Part of a small language model's weights.
Size: 4 heads of 32, MLP 576 tanh GELU, vocabulary 8192.
Architecture: learned positions, biases, untied embeddings.
Training: a variant of SOAP for these matrices, 115M tokens, 3710 steps.
Each number is 128 + 24 x the weight over the matrix's rms, rounded and kept within 0 to 255. Layers, rows and columns count from 0. Numbers have three digits each.

# layer 2 MLP up, 576x96, rms 0.17, rows 39-72, columns 0-95
033163169144097150123148106162172160135149121082130108115135147176109124157142132161139115142088146136167079103116093100126098115104123175132168131148148116154169135144124113143174155134125161137093117119129085087150104140079132160052135109157121154099146140119152129124070121139104129145
107114105156123139164170137182135127096153157100166140078143118116132150136080114158153144115106181152109154106125154115137125136149110107106104130121109142128107121130091124135147122113148173094123149092103176132121118135139117151125168125157151123063132114122099122093160137139102091099
126148162100153106130116117141154136113093109103132113123090071117138152131131136125083111130145135146106116140087119168166121131148149140155114112129173142110173134119135103096151120141187093129128137130184174114169143096110108137114123133105167118117087148117168162104188170086114106141
112102163102174149089083130110141124143107139139093116139114115161119160078125115114064149159086142127121144122130126092117166134146143129145110124086123147130105130134124125148121149158139132152127121131128147089128121065095122117124127141129164134131146169108147099102119151124135144140
075090200148076134106027144112062131170147095106052113126111167075178129132157124129149139169121112161138216128058168101086088147164000088185201091133179108188064111170098147133171152091065100119089097085100135070172165160096148069123098131149165106082178180072151071124182134036140165210
150110111139109123125108155114150115142136138134102144152139122126146104153138083147103120174175122140106146104115126125132132128163114104117127103141133126132113131098113094140111132129141132149111132113131100110165138118133112140133152114112149134100111108132124105146131125117102108156
126098074130157140134129093117159150139121150153112098138098105144116151143152121143167124129144162133142122128131124178163121119154111130126075111151096108136123112121110110138147115093114106173142106073151143133124105130143078150118177123194134123103106100143118120185146170084167115112
097119138141119131098096124129127127126127132125105112166137110120167105111143128108130077106122112116149167149126122097108127148123122127137118137118152117124143154116116116119141123079106140150118121119155123118139113139120132119127158129142138184127138155123138074119164100135145106122
118137132130075131142131139141116115134098146141161104152126108136131158139137132137104136110128133123142108107139123127129123128137128140134130118121128142120113090130129093120161135147134119144118141130154151151128147124143127170110127095133122114099129096122138125102127125122135123134
116127124144156118114128130133111162146131211158162106156147115138155124115166115107176114115056148130171187068094145106123137125127171147131127122123144091153162135075125073140103146131085142079141151147099136128122101129086165104146097157167130176125113194110122112137123145131109094146
138110163141133137152152113145116103116125172137138111171122107141142115070154109142116080085131126165118096142109124139124126107108134150123124086123119183111127117110138137143135074101154125121138116071116115115154113136136098172133138141166138161129147121113112155124104128118127162116
111116148085129091126139164110134133152135129121118166147144148151139123115082144152081140161135144143127131131151127136185121132153099133133128151128139129093110133146122143109160155136126139111130159116164122130120106089137113117104142141105123094118106146118145137126160150140135142098
116126099126163138096147131094131139145117113133096111140120127125157159144139109123112126105153119142128094138128126119118131099135101164150131090109114070125134127119119118105112119127129133116103161099118120118135152111111116112140177192105113099117127113146143147121141130097132135115
122122151163088114170144127135095141136088144106126090152144153176131131140104159114101124134145129141125110099113111135164139142137126123118137126120125165091119149112138119166158141146098121126073128117158139130119090129097111138103127155123157142116118096123118129127102114138115149098
112146054095115170162147124105099111115141145139104135113115179134123100186064102142145121144141175134145152123141118103123159145113179114167104047092156134141085130115119148144145141116141090096124082090123113152128159097135109135086094149174137150121102165088081141135135127178090145095
137145176165062128076161095131111123125126162083133121158159113122097122124162136152149108116141091130156099098168119123147137119103124149139110145159130142119154177154117087145128173118112124078132152122125124174108133108144130112121112115123083152123123167120140104115188112134132135180
138103136133164120122100093158144109103145131117133090112118119127143118128138147159125141127147139154136133146146142074113145133099119135075157097139120130174128140131171148105095149114117130097158116133127161110063128084116067088152170099096121160116095129117148144093140152125120121107
121158117148097091110119121147097142125108155144120116140178107163123164186163134127123140114156170152155134125113128120163164108146106134107106115161104147169123143181131110112110099142131121147160142114110142115123114120105147151103169144115135102124117156138122086151133133147125125095
135103154143105107098128122133134142147131131143110133132146143122124148124138108144141121102159092116154120110121144113124127113123118107109100103108127106165126119155104132091114099147110138143139127131143137114118131118119139118120131100139149139170141119131100095145132105122153101117
093111073123150155137112087140116108136138118096138131143113135168146172124101143139159134131137088146122105137129142135141105102126099135117108122133122146142117133105105167147161116123128118171083154153120103113089122118145140142096108123138121120117109125107183131145148143116149127163
151103105137117157124126119106115151160143121141144130110106095119123136149117141124140116142097136093130121086145165093128137100122077120129138124141100147152152128173115142164100142152123123116094130137154132175106129111147172158122105120157118130075136124166125116160140110150135112173
071060114095161122130089177085091163103121063124149138093208135104171094127182170118105146103105114107079169125154162107127146182135110143068121069136167137113096151138137161102127133113140175121108109190142117068159145162083138127135136110153148166075131157103137126168140076099108083091
151134133134112090171159133123096080122149126098157153154128108154084176110151121148123105160113129149131125129121149169114139131128067108124116140166074116114108114116091141119148166149146092149094140132136101172104125114154134205117124152130134114139120115089118173084102171166143139099
127107191153151166144048167149121091066076157123090089147137109154111177109121198131061191106125099125173126113153157120093171135107111119107109085101157103117138086104065120078144154127126061160166139127197155131101167155172088151165172085151168128186181174154117179110162130154064157152
147135148128117127107161139118123134109133147148129110126138152090127132111126126118119119162119100128121095108143121132126154121127151137120105128153121133126121132108165145118118182122158129130127136156123132129160136135113085150114127152098126132133149156100131150125096116152170107128
167093154171121119121113116130119141112144146141097164154138176110122150171145122137106143114114165146101134121135088103141120099086105105153153092116145165162154101175090124131150151102125134104121105067136117124131129165198119111127144160149123153093147107154138115142132125152099113147
121129129116179131122071147137153082111097040131113135133131141142161105142108136148113128150122122121128123133114141099121133112135141154190136124131134149146115094119129107145145130102122116080095147126139134089154120125140115177149136172119144132113134145128163169101182146116119133097
153110116142095151153127111140101112120139157135104100121154177136124098145090112163186104157151127110112128122121141114125126162089141147141131112148134113132154139109122094180125113138123129104140146126129152135152110133141113122110101143116094128128094100107119127120127103132124110138
086147132140141163117135131117120141132103116104138150095106121125145151115133135111149155167088117134092099117099112124142129139151141128103165128117144094140147125095158175109111121102123125125127132119160146127120144163101137126112134113139149093106124142143127144131160137114135113122
122121133136135104134120129128108174107117100097143119163134125143123139080132151125126158133121120128150124078107133078117114136136087136114122143119120138147132149129123140136153135123156097114119153118130139092120155151106131112112108133136145090147180141137108115114103135128162117108
138129177155137116112143106107103143110099136188144106126106146109079121082150148140143098136133170115126150109173124113125135123089130147115079108148152137125120124122132103117165139114104164116099123092147134140145163144120099123095129190145138103072109131132094100106132144131108098128
133078138145121113095111129123104127124152102173115121153111129127122139175133109117145132095160116119142152134118121129140128101104126135111106122147136115139126108135118144128143128115111099136120146111152120121120141112143131106118154137108137129120153132116113127124140118118167108154
121088143156130155136110127121111093113111115155185129132137106110139131163125154141108148156144130097114144123119128123147126128168145162138164087150113132140121124139141130101134127113165113123117117124133128160100138126120124145108093144181154099087097142116129102161166132120116140112
115125130128127138123144124162149150112138160132147123141167100138124079133129085154132104115118144171142128103144158120161105099128144097173095104127163096146142160114109135126164137140152086113118114115144113109140144121115103127155138146123161101101102136073164113109139130154129137092
# layer 2 MLP down (transposed), 576x96, rms 0.147, rows 39-72, columns 0-95
132156114138114142130205139104098142130127178119181144144077104110075135131126111177120129120162119111100111148175193144167131117123130120155134139134100118140153137095139158162128108126111119134116112144119136131059151106134112076138119133173125130117109158145111107134135177116097108128
128139147097157154115125110124177123125127152134090132144135127112130080095100117135114148102125134160164156134150165157109091105114157133128115127190111133117125095072085109089129121120079141085114137168138110085126097119105153173108137116128091119157095129105163163116128086134102097134
105125156121125107125108133133124171063125143143142155095163107126091135128158163101152107110108159134098084139123127186175098144158142156181137139150123119136153179118115116147072141142162112126184099135167159115138073120119106130142128128124132128118112167126134110113129147116131106130
147118115107132138123139129116156148119110163160106125131100147174121144118103084110095137124116151138151155130117159136121172141132147159130130116134105154133090116104144147148114153161092127120117129156103143102157153084102095104134135126127143143162096145117124101104094153120136135135
164081124125131096094148095063057129105142140104151089151149115103123147046160140179108133197097137166151152111084133149146113119141103094146117110108169146126062161190163166093150175086135127083067127063138123118149139129067092061116104120097167112161096165157115138096074166105112165080
148139154166135129093102162139145135140116130132120154150138138132141120142163119147139150153156132124147123157134148167153139127166113110132140129117112175129142129101140152109090114174119135123152138136173129137168128149121105107137122156137125123152114106133098132133113123146134107178
119132079127117124160103084128160098120145149132161175112132158116093146143127098060165151099131208121141105083098120143144071098124129133114080105188127129140107155129091063135182090068140106087164102120112166130118076128125058126127155094147108164105144127139113071145136132107105143075
102123142126077140093137107136159112109128133150140140125103136125141117134144114091142135128118101108112138129139141106123092122133100121121128135104137101107107155141169139095149126120128097119137102155131102115163149111099134138093155143111119178098111136115101096139148117150132083126
109124145146088114162153161131151137113129140125169145143166102128135134118132126112131147150109146100113146113150117129135120141150157136115135159119131160109127134116138144136128131163125120133136126107082127159131133110110093152127139123112131124092141131177144124101133133138148120132
144134126150156146091136089100131128153122093151123143143132105061167105134130168092134108127090134106123165103127121091099125137140168151131145120096128102109135132072126154091085142107106090119156159109119117098143094151105142106115102095127117159127069172122153146122136136123095100127
146129151113123107128113099171159105139121147117095177157120095101162119125150132184085142180162128096122163099108132140130129105137104158098115124110169110125123133129155148118124160161137170121134142133163161137172110118141092146092133128118102134157172138118123161179142134126116133118
125100108076111114125170182139116088110163144137132169136102129086131112138117109140088125109115121134149082125132132127142103109120146149103133110122129111117120114103149120138162175155122152135140151141106100130093114119127117138086129113133104124144123161145114109128129137100145158126
118112096148137122130151148119114140131131097104100142095164134109087142137168108117170090108136124155113133163127168138123110155142078119107130114117106099106077109076153158091135129133161117120132152121112116154094200122111147154093153132116132120127138130107143130141104131122155125095
093115149175113106131110113153118129100109128094151120169104140170136104139133177100126141124120121154147121093121148104130162112125108117127156141151113136078110144120144097167149170172106118163084113122152148139142135110114107175074091118096115139111123145108142143097128077119128162120
145145111099113114143155132176118145144135142146100147142158154136134118128140126143124090124126166099210132131113104085135145097115182119178139048100087171105120183117112168160110155103147125092113106103130112143118155139123124127160144130118148164152121120087144137100140103138092190115
109163063162135130166083121120161170109143068133127132138135131119138146118144131123138138131149158131063126157119135111074105123132112157108105135115135097117135094102142123117141099159116117126127116152148125082162108129086147153186160113102164107111112089089111122142096087140119099101
159105148125105130169129152154165133081084129156091118109108145118158067116110103122070103107138116141146144114132125127123165104096141115115105113133102123106125132133133139150086104115117126088161095107158134128092105129113108136121147140109156146140128146137136125130079129102124111102
135132123109149155153148141096139112116129091142141116103099147069156089129137151149135132108124094156119136106130100153116132140181128123155100133114109086109138119082161120127135122110164169130164124123143131089131158122124077117140118118123124120105119157091139181123126106139132147142
154124125122121131114095112119131139127109088107115158120131129131100102107124134127137117111111107124076130128151117126105137157100133137138122104104127106132152136108114131115121098118113106131124104142169115114144127122133095103166107152123146139106132143123118128115140099137126118155
156125070133197141142091128163124142149152093153115115162119163117170155101136120126130132102124118116132146122103130141151141113120143137075111135118142135110104142080145150142121095144128147160097110169111105152133120085124137127084132140117101115145120140168170119139169158169117155158
153093091084156098134134113115154091113129122125143157143117091078157092116129097065137086140074109102089118082056139137071122132134106122101147127147136114137167140093145150159132111151134123125107131126109165136129108178121135084134100134141140127061115084118110107140120106121108129125
152136116115114136113173084147128110142157167144136126155122127104115152116112100136114117150171112145107080111114134119155135107153130154137138123120148120123101115179130129152098107144136130121113124100101135168132149117132148103121153128119119124180125125136106156123107175165106129187
142112159136125139116137117140074135144175118120134152179138134105113156119122146132118079107102171144161125147111134136152157152148082130130132112143098160109137183159103144119111148179103101136103121138118107186076150091101138135135166154144118113195126145124150148078063137159151176152
107134118122158149144109141159120070077088210097135132072088131158177108157130180146119142101127096110138080141145202088083147151149137110133121104129128128102162079106083108107126155105120129138154114088218189142110172153172078076110107132122153104185137162132090138142154171135132153115
123125173156151117120122112138123157120147154139163159155130126147087102123135153144125122145146126139118124162132125108091126116133126091150129121128179170122123125152164104133098137126122142124114152131169115150155134146115114115117119139138105120166178136129148128137131120148136091115
123108099158129133125105144168118154105150118138153112121165143125106161145133158114085132158078136130118134133127076110144125108119118080146102120117134158138128168197091135157130120113149124100156137111172105094114100157161154150122170163166134134101180105138118134138133148145122142108
155080129104159136122094153116141080105142109121135108133123127125124081152124145128115136151101128138118125086142150098140128130138116133170121110123144155165111092092149123129119128137143122115098126130147145094160129149159110181140150163115145110101133130112173138099133128126094121156
114110142166138140130146120139114139100129148152159162131115123135119161144140167107153134119111129151123186134111141131178141111103201149142109155137103110136139137139108135117094139118160117121117134104129133123133113131126124116142162120128143160176139107107102133156104156112130118118
091119124120134131138140121101112141120092134091150146064101095129127107145122114095101116143102137135102095109108101116119092130145121119121119124124135086109142110095130158114084103112145096136140116098118124138104114132140102104131119116116154087082136132131140111123156107114091107115
166129159106113124131152157142130107107099128118150152158100143125133119116116142133132125110126110109148106096092128132132174126126145119168118105121123118117174135124117123132143137093122139129167135159126131159112172123117098095150118159151142098158126152156091119114148141102118135133
152159135161109119142142133141095137128162092140134122108102108118093164123145130074127144149130144143156115122109140103110115151117151103103108154128132122107199154117159133150178144131110136124115114105114151097150152162143159106091100170155117141084140150164112135156162146130111141090
141119140152112140082105102113118108118124114146131127109129121112110105143098130115157130104147169116147145120120104101142117126123144113114118126127107150164116095150140105121139139141156110125130109108178128121120157110115126133140132125125134125135165133116119130137150121100131111146
130101115132093111140148162121143121150136149149136112159116132098146156133106126136136131120104144131146142113131107139132127136150182146162165112153133088112145135117136140119124128134104129079139110159126113097097123157151123129129127138107127123144146140113099120090113130142078159103
103179127148125114104133132131106161147110094124109145119151107141142158112138148181106105123126154148146101140107105099128133141125120132117133126107129131088117141139078170096137120136169111152144145179133127086137107061110104096107120119131104095120122136128132104110107135113149119170